Weights of a small GPT-style language model, trained from scratch on English Wikipedia.
Architecture: RMSNorm before each block, rotary positions, tied embeddings, capped logits.
Training: 312M tokens, 9528 steps.
Each number is 200 + 30 x the weight over its row's rms, rounded and kept within 0 to 999. Layers, rows and columns count from 0. The size before them is the row's rms in percent of the matrix's.

# gate: layer 5 MLP gate, 640x320, rms 0.195, rows 175-191, columns 64-127
# up: layer 5 MLP up, 640x320, rms 0.206, rows 175-190, columns 64-127
# down: layer 5 MLP down (transposed), 640x320, rms 0.091, rows 175-190, columns 64-127
gate175,109,169,182,249,274,181,206,196,157,189,180,220,200,234,186,167,172,193,245,186,167,202,185,200,221,153,170,187,246,202,212,208,206,214,201,219,204,166,228,201,214,140,205,168,147,201,190,207,192,170,250,199,141,208,260,193,193,207,157,203,197,228,283,214,188
up175,114,248,242,243,249,219,175,200,185,224,174,194,217,228,187,195,206,199,184,199,172,224,195,218,189,204,137,194,251,198,223,200,225,201,126,238,167,167,179,220,240,160,244,210,207,206,184,180,257,168,218,171,183,190,180,189,206,194,164,197,196,229,200,212,209
down175,115,232,234,223,220,162,186,230,195,202,250,259,235,202,217,216,205,200,207,174,188,146,177,220,218,180,192,139,195,222,168,185,203,223,153,209,180,188,217,208,214,170,233,253,183,228,218,240,220,127,258,206,206,256,144,185,182,226,133,186,214,271,216,263,199
gate176,101,235,220,206,214,132,231,192,162,158,201,251,212,212,170,203,225,203,211,225,211,185,197,221,142,168,159,219,172,193,160,214,215,199,164,196,226,194,189,190,228,175,184,191,189,270,248,211,173,228,185,182,171,231,183,181,200,239,198,200,250,210,189,208,224
up176,100,176,175,186,234,175,254,185,210,193,224,187,212,188,249,158,213,174,242,208,163,208,221,237,216,220,203,203,198,180,238,183,188,167,227,162,182,240,203,178,235,171,225,241,208,204,120,182,281,264,230,226,212,128,226,221,209,187,215,240,187,167,165,235,197
down176,103,203,203,230,198,205,184,208,218,166,186,222,168,191,174,193,192,169,137,166,179,164,182,191,188,194,208,199,203,214,203,224,222,186,219,203,290,200,253,199,162,231,233,257,204,201,222,205,229,165,176,139,193,238,227,183,200,191,169,160,211,237,187,164,222
gate177,098,212,169,208,201,212,152,202,219,214,183,221,159,164,194,224,185,188,170,167,188,213,211,153,199,172,232,177,179,229,173,190,186,222,219,246,194,208,267,154,224,221,223,195,238,171,180,209,197,210,236,142,201,153,215,218,213,199,225,192,254,176,254,228,141
up177,107,209,194,239,255,234,204,188,167,208,214,229,217,236,207,221,186,163,205,195,250,204,167,163,218,242,243,179,182,224,203,242,210,230,202,163,243,238,219,180,128,169,165,167,163,206,197,261,185,160,212,209,244,253,294,153,179,235,158,175,188,187,192,191,194
down177,103,211,145,224,209,199,144,207,269,201,168,121,221,214,169,217,147,202,187,215,237,210,158,199,210,176,231,192,184,255,219,238,100,192,211,182,167,199,213,230,193,235,216,277,237,211,190,203,214,239,248,191,158,158,235,153,207,217,172,178,181,233,258,244,235
gate178,094,228,177,200,147,223,180,233,213,181,265,204,185,189,155,226,162,202,178,208,178,215,130,203,175,161,215,158,180,228,176,193,187,186,185,172,183,185,186,185,246,186,227,218,245,147,205,246,189,168,205,188,230,238,220,186,243,280,179,255,128,167,216,219,235
up178,095,164,186,161,242,237,202,174,212,251,234,235,214,191,192,177,218,232,177,187,188,255,170,227,168,158,220,251,195,151,195,197,228,172,184,225,185,196,181,167,174,172,187,189,163,209,158,207,154,160,190,185,211,188,246,161,195,271,240,240,163,201,168,214,182
down178,100,205,158,209,182,176,164,227,147,182,153,222,226,192,181,227,185,222,241,164,186,190,223,194,219,187,158,200,200,198,192,142,181,151,203,201,202,171,258,168,185,166,193,136,246,198,223,191,195,222,217,216,155,156,222,153,206,166,165,206,241,208,222,194,214
gate179,101,221,195,239,176,257,179,142,191,233,247,216,199,151,185,245,170,214,188,196,161,191,205,119,181,218,135,156,232,177,207,235,247,209,166,214,244,149,224,183,200,206,199,212,168,212,208,205,215,214,301,168,187,181,174,212,201,146,221,169,237,182,176,175,170
up179,101,209,246,210,186,237,188,188,217,183,180,176,184,232,237,237,156,220,243,231,192,171,202,152,179,217,199,192,246,227,200,212,241,217,155,203,233,178,205,179,161,204,203,199,206,185,187,199,221,159,212,207,253,182,185,185,166,183,190,259,276,137,193,156,166
down179,104,157,214,186,205,193,215,213,213,221,176,173,193,164,175,166,205,213,223,210,141,197,170,195,165,221,173,225,199,232,210,240,146,232,229,214,172,206,188,182,177,192,183,167,256,199,154,202,257,173,214,210,235,195,194,164,221,202,191,174,196,204,208,150,209
gate180,096,200,182,191,197,232,247,221,237,181,184,221,155,152,193,233,186,225,237,208,178,148,192,190,200,224,205,175,212,175,225,198,243,241,187,183,197,254,240,123,215,176,214,173,252,120,192,176,198,156,199,192,196,188,186,203,227,234,230,165,203,173,206,200,205
up180,104,216,215,198,202,225,187,244,249,161,175,194,189,172,196,175,165,180,197,208,139,170,191,154,183,203,252,180,252,212,234,214,232,212,255,134,210,236,236,182,218,216,194,189,224,197,177,191,205,138,201,188,181,202,154,177,191,191,271,187,174,203,208,245,212
down180,101,190,216,189,146,204,245,165,185,208,215,195,185,153,159,152,124,209,213,211,222,163,210,173,254,184,155,163,230,222,207,188,184,211,213,157,210,174,242,238,185,205,176,170,196,170,233,248,194,226,244,172,214,207,220,225,208,225,193,180,197,204,242,130,256
gate181,105,197,174,154,206,236,226,178,210,199,156,210,185,170,214,212,230,135,186,211,248,221,214,199,168,188,172,230,119,207,195,186,177,213,205,151,150,220,186,191,259,242,195,213,109,184,157,157,244,147,184,178,228,194,206,195,209,187,189,140,187,183,211,248,260
up181,102,196,191,169,201,157,237,198,208,219,174,157,175,160,239,191,155,172,216,233,254,212,188,198,185,212,198,203,174,199,190,238,211,210,224,219,190,199,181,207,240,187,220,163,175,174,216,231,204,197,197,168,210,186,233,149,256,166,168,144,182,225,181,207,263
down181,098,213,131,200,195,139,183,213,191,199,232,184,143,199,210,96,178,145,158,225,211,148,151,246,206,178,195,222,206,206,192,146,167,204,229,143,134,170,171,207,159,177,170,182,166,191,222,180,197,174,158,178,233,187,153,169,190,140,190,182,157,178,250,190,185
gate182,103,275,216,197,238,176,134,215,204,253,179,206,194,172,226,179,227,162,224,192,174,232,186,259,222,215,195,212,253,182,196,170,212,179,203,189,178,253,210,172,229,144,210,201,164,139,240,228,221,239,243,210,203,215,194,221,127,172,224,130,197,214,195,257,120
up182,096,174,242,169,189,195,226,224,183,191,198,173,215,177,199,206,210,181,212,224,209,141,250,149,221,180,199,255,224,229,191,237,225,230,193,216,123,138,202,217,234,200,169,213,198,171,195,169,197,195,160,201,209,193,209,211,233,225,199,199,182,183,197,244,197
down182,096,209,204,164,159,170,165,205,246,198,254,237,225,167,163,203,216,184,224,264,241,210,274,235,207,184,216,226,210,187,195,178,260,230,172,168,238,177,191,178,154,194,208,169,206,191,215,202,243,206,163,134,242,167,173,179,200,208,203,208,236,190,189,214,212
gate183,100,160,188,203,253,144,190,171,262,208,232,184,175,230,207,151,172,194,204,258,165,154,179,198,169,185,172,196,216,189,217,169,201,186,150,190,200,228,217,157,170,172,177,177,236,191,223,213,161,187,191,168,183,176,246,190,200,173,207,244,191,155,218,277,192
up183,104,226,172,206,255,236,128,151,155,208,180,192,219,155,188,223,230,228,223,188,220,221,201,141,179,180,270,227,236,186,184,204,211,178,161,218,170,170,266,161,170,165,161,191,215,195,188,160,192,222,250,206,202,231,225,148,209,201,241,217,182,184,162,170,194
down183,112,220,207,218,189,208,164,186,228,175,180,167,292,193,136,229,181,215,271,218,183,205,260,218,186,216,185,209,200,173,166,231,202,209,208,154,224,183,180,201,183,192,263,158,198,190,197,132,193,177,249,211,232,214,213,190,187,220,202,215,194,235,244,207,187
gate184,082,253,193,196,211,219,200,137,248,169,224,134,215,217,224,187,217,164,221,246,161,205,173,179,223,167,236,209,188,200,225,210,214,187,228,207,212,136,201,176,187,162,174,169,240,182,255,193,216,199,201,173,241,176,187,247,225,179,134,196,203,211,219,196,191
up184,083,207,177,181,216,194,208,173,245,171,214,212,183,234,222,207,184,168,282,218,150,173,181,235,219,170,168,163,144,219,217,195,198,191,167,206,229,166,221,189,142,167,232,153,126,175,195,248,183,217,226,195,226,149,198,207,252,158,164,169,177,246,197,203,167
down184,093,184,182,200,222,180,220,212,171,219,189,187,204,169,197,203,163,224,221,198,175,189,177,176,216,213,257,198,202,210,153,152,192,213,169,245,165,137,252,228,275,195,233,201,198,188,176,170,230,164,160,259,197,157,226,222,189,175,206,235,177,222,200,182,208
gate185,096,215,141,166,182,188,195,230,205,89,152,167,153,205,193,175,168,181,206,173,217,217,180,166,214,197,176,183,183,226,165,273,211,160,215,220,209,183,261,225,291,202,198,186,197,224,195,193,156,169,200,206,221,227,245,212,233,198,202,234,200,172,171,190,242
up185,096,198,154,207,149,197,183,166,222,193,188,171,187,167,171,191,190,257,202,190,186,144,213,235,174,147,215,212,214,247,166,183,193,226,253,201,165,191,225,169,268,256,216,161,223,165,241,222,224,208,223,232,227,193,158,256,218,215,176,161,154,157,195,175,238
down185,099,137,198,187,190,172,185,175,240,145,188,207,174,162,180,143,232,201,183,222,223,217,239,201,175,162,217,138,244,162,245,158,187,261,221,188,196,227,230,184,197,190,211,173,180,223,238,186,314,240,228,215,166,230,196,215,194,151,197,199,199,143,181,188,191
gate186,098,206,189,172,194,137,183,203,218,172,243,171,198,184,199,176,212,181,146,207,225,193,149,206,199,186,219,227,153,207,229,194,221,241,191,185,185,213,156,211,176,213,228,188,190,186,202,256,230,203,225,198,146,240,220,159,220,179,128,271,145,190,234,190,179
up186,100,241,214,193,170,183,184,207,251,205,190,208,188,206,183,176,224,199,180,256,179,173,174,144,203,212,234,210,190,235,165,170,131,186,227,194,141,168,173,216,181,220,211,225,231,197,178,209,233,195,203,215,252,179,156,238,225,225,196,200,152,174,216,223,220
down186,102,211,196,225,189,124,193,230,213,157,208,183,200,185,184,146,192,208,223,193,195,239,235,211,208,226,237,182,246,262,220,173,199,212,176,195,157,171,161,161,194,244,176,128,239,170,190,191,201,130,272,212,216,170,253,210,179,214,158,186,193,149,187,186,202
gate187,101,219,240,237,197,233,215,253,194,219,172,150,189,251,233,240,209,160,197,220,198,186,157,162,223,173,210,208,181,215,218,233,190,166,196,225,176,200,144,212,204,228,150,226,216,184,202,185,149,240,196,205,176,207,231,167,204,135,202,203,247,242,208,209,196
up187,106,199,188,251,177,215,203,196,203,198,198,222,229,209,187,252,183,167,191,167,192,237,175,145,203,118,203,205,231,184,189,201,250,203,257,196,247,203,198,202,213,150,229,156,216,201,166,202,202,201,198,195,210,210,165,262,182,226,197,209,208,183,150,213,173
down187,101,224,173,216,224,233,194,262,193,210,208,205,194,144,196,228,170,179,247,261,190,192,176,152,224,164,163,191,204,196,228,184,221,146,182,262,201,209,151,225,245,222,179,199,248,204,183,205,243,154,174,180,185,234,230,152,172,183,219,183,231,149,202,222,192
gate188,100,156,222,171,178,222,183,256,205,194,246,163,134,191,223,201,260,191,243,216,223,155,189,241,192,153,143,250,202,197,188,203,216,182,216,212,171,200,164,200,208,181,231,179,222,175,233,206,228,188,210,221,197,220,178,231,186,218,214,256,230,185,232,163,212
up188,100,189,204,218,178,169,140,168,180,197,201,195,228,214,160,168,212,191,220,233,192,210,196,177,213,209,235,187,154,184,239,220,212,190,181,206,182,172,211,198,205,148,254,255,216,230,203,179,214,162,192,289,205,186,166,208,180,169,235,218,197,183,193,244,205
down188,101,256,215,209,195,210,186,157,240,223,196,184,228,249,202,220,176,193,179,200,229,240,227,190,210,250,233,230,249,170,149,176,231,206,198,168,269,224,225,218,236,183,193,193,181,216,171,157,179,164,145,178,253,193,210,177,143,205,169,182,195,209,185,183,144
gate189,093,197,209,202,171,203,153,236,245,165,214,205,135,165,192,253,168,265,132,182,223,174,238,209,202,169,225,171,194,243,263,225,185,199,170,229,119,210,253,185,235,211,175,234,178,195,156,232,183,212,234,245,173,229,211,213,215,206,241,231,253,215,183,249,233
up189,094,137,164,196,191,220,215,183,184,219,171,158,200,186,164,193,231,145,287,206,187,162,219,192,250,212,190,198,232,195,229,294,173,181,197,205,203,234,214,227,173,202,173,210,224,251,217,174,152,164,158,191,184,157,211,189,190,150,165,211,223,195,179,240,183
down189,101,222,214,217,217,216,174,144,256,244,151,195,202,194,222,204,201,195,207,192,159,191,244,246,229,181,191,154,182,216,223,189,228,190,171,156,235,124,234,215,191,211,212,221,235,191,161,212,215,202,215,227,196,246,156,201,176,184,192,123,210,172,226,177,201
gate190,099,200,116,273,177,206,230,180,188,213,266,215,162,221,219,233,186,184,202,183,206,205,174,206,233,221,171,158,162,197,174,230,196,234,184,194,172,177,177,156,212,186,229,145,215,168,215,135,223,211,212,252,221,168,180,212,217,210,195,164,165,165,214,221,185
up190,101,175,223,239,177,188,199,212,180,195,167,138,171,220,148,229,240,168,183,209,212,209,218,210,184,165,177,193,172,158,165,220,209,203,162,271,206,198,153,128,170,200,223,221,172,239,175,220,173,211,154,183,195,202,220,176,233,254,243,209,234,219,204,184,143
down190,101,178,245,211,196,219,249,213,192,233,264,228,162,196,210,152,265,215,232,161,235,230,179,217,261,191,225,170,218,179,231,167,239,154,227,189,210,223,234,171,167,261,164,205,181,146,246,229,186,202,209,230,250,227,226,174,131,202,170,247,174,220,195,247,190
gate191,092,218,195,210,166,192,175,181,197,162,240,233,175,251,134,173,229,211,181,234,173,224,195,157,187,184,196,156,222,208,148,243,245,209,185,259,162,184,189,174,188,230,249,208,251,206,197,210,249,230,195,235,233,185,172,198,197,211,221,172,205,221,155,184,249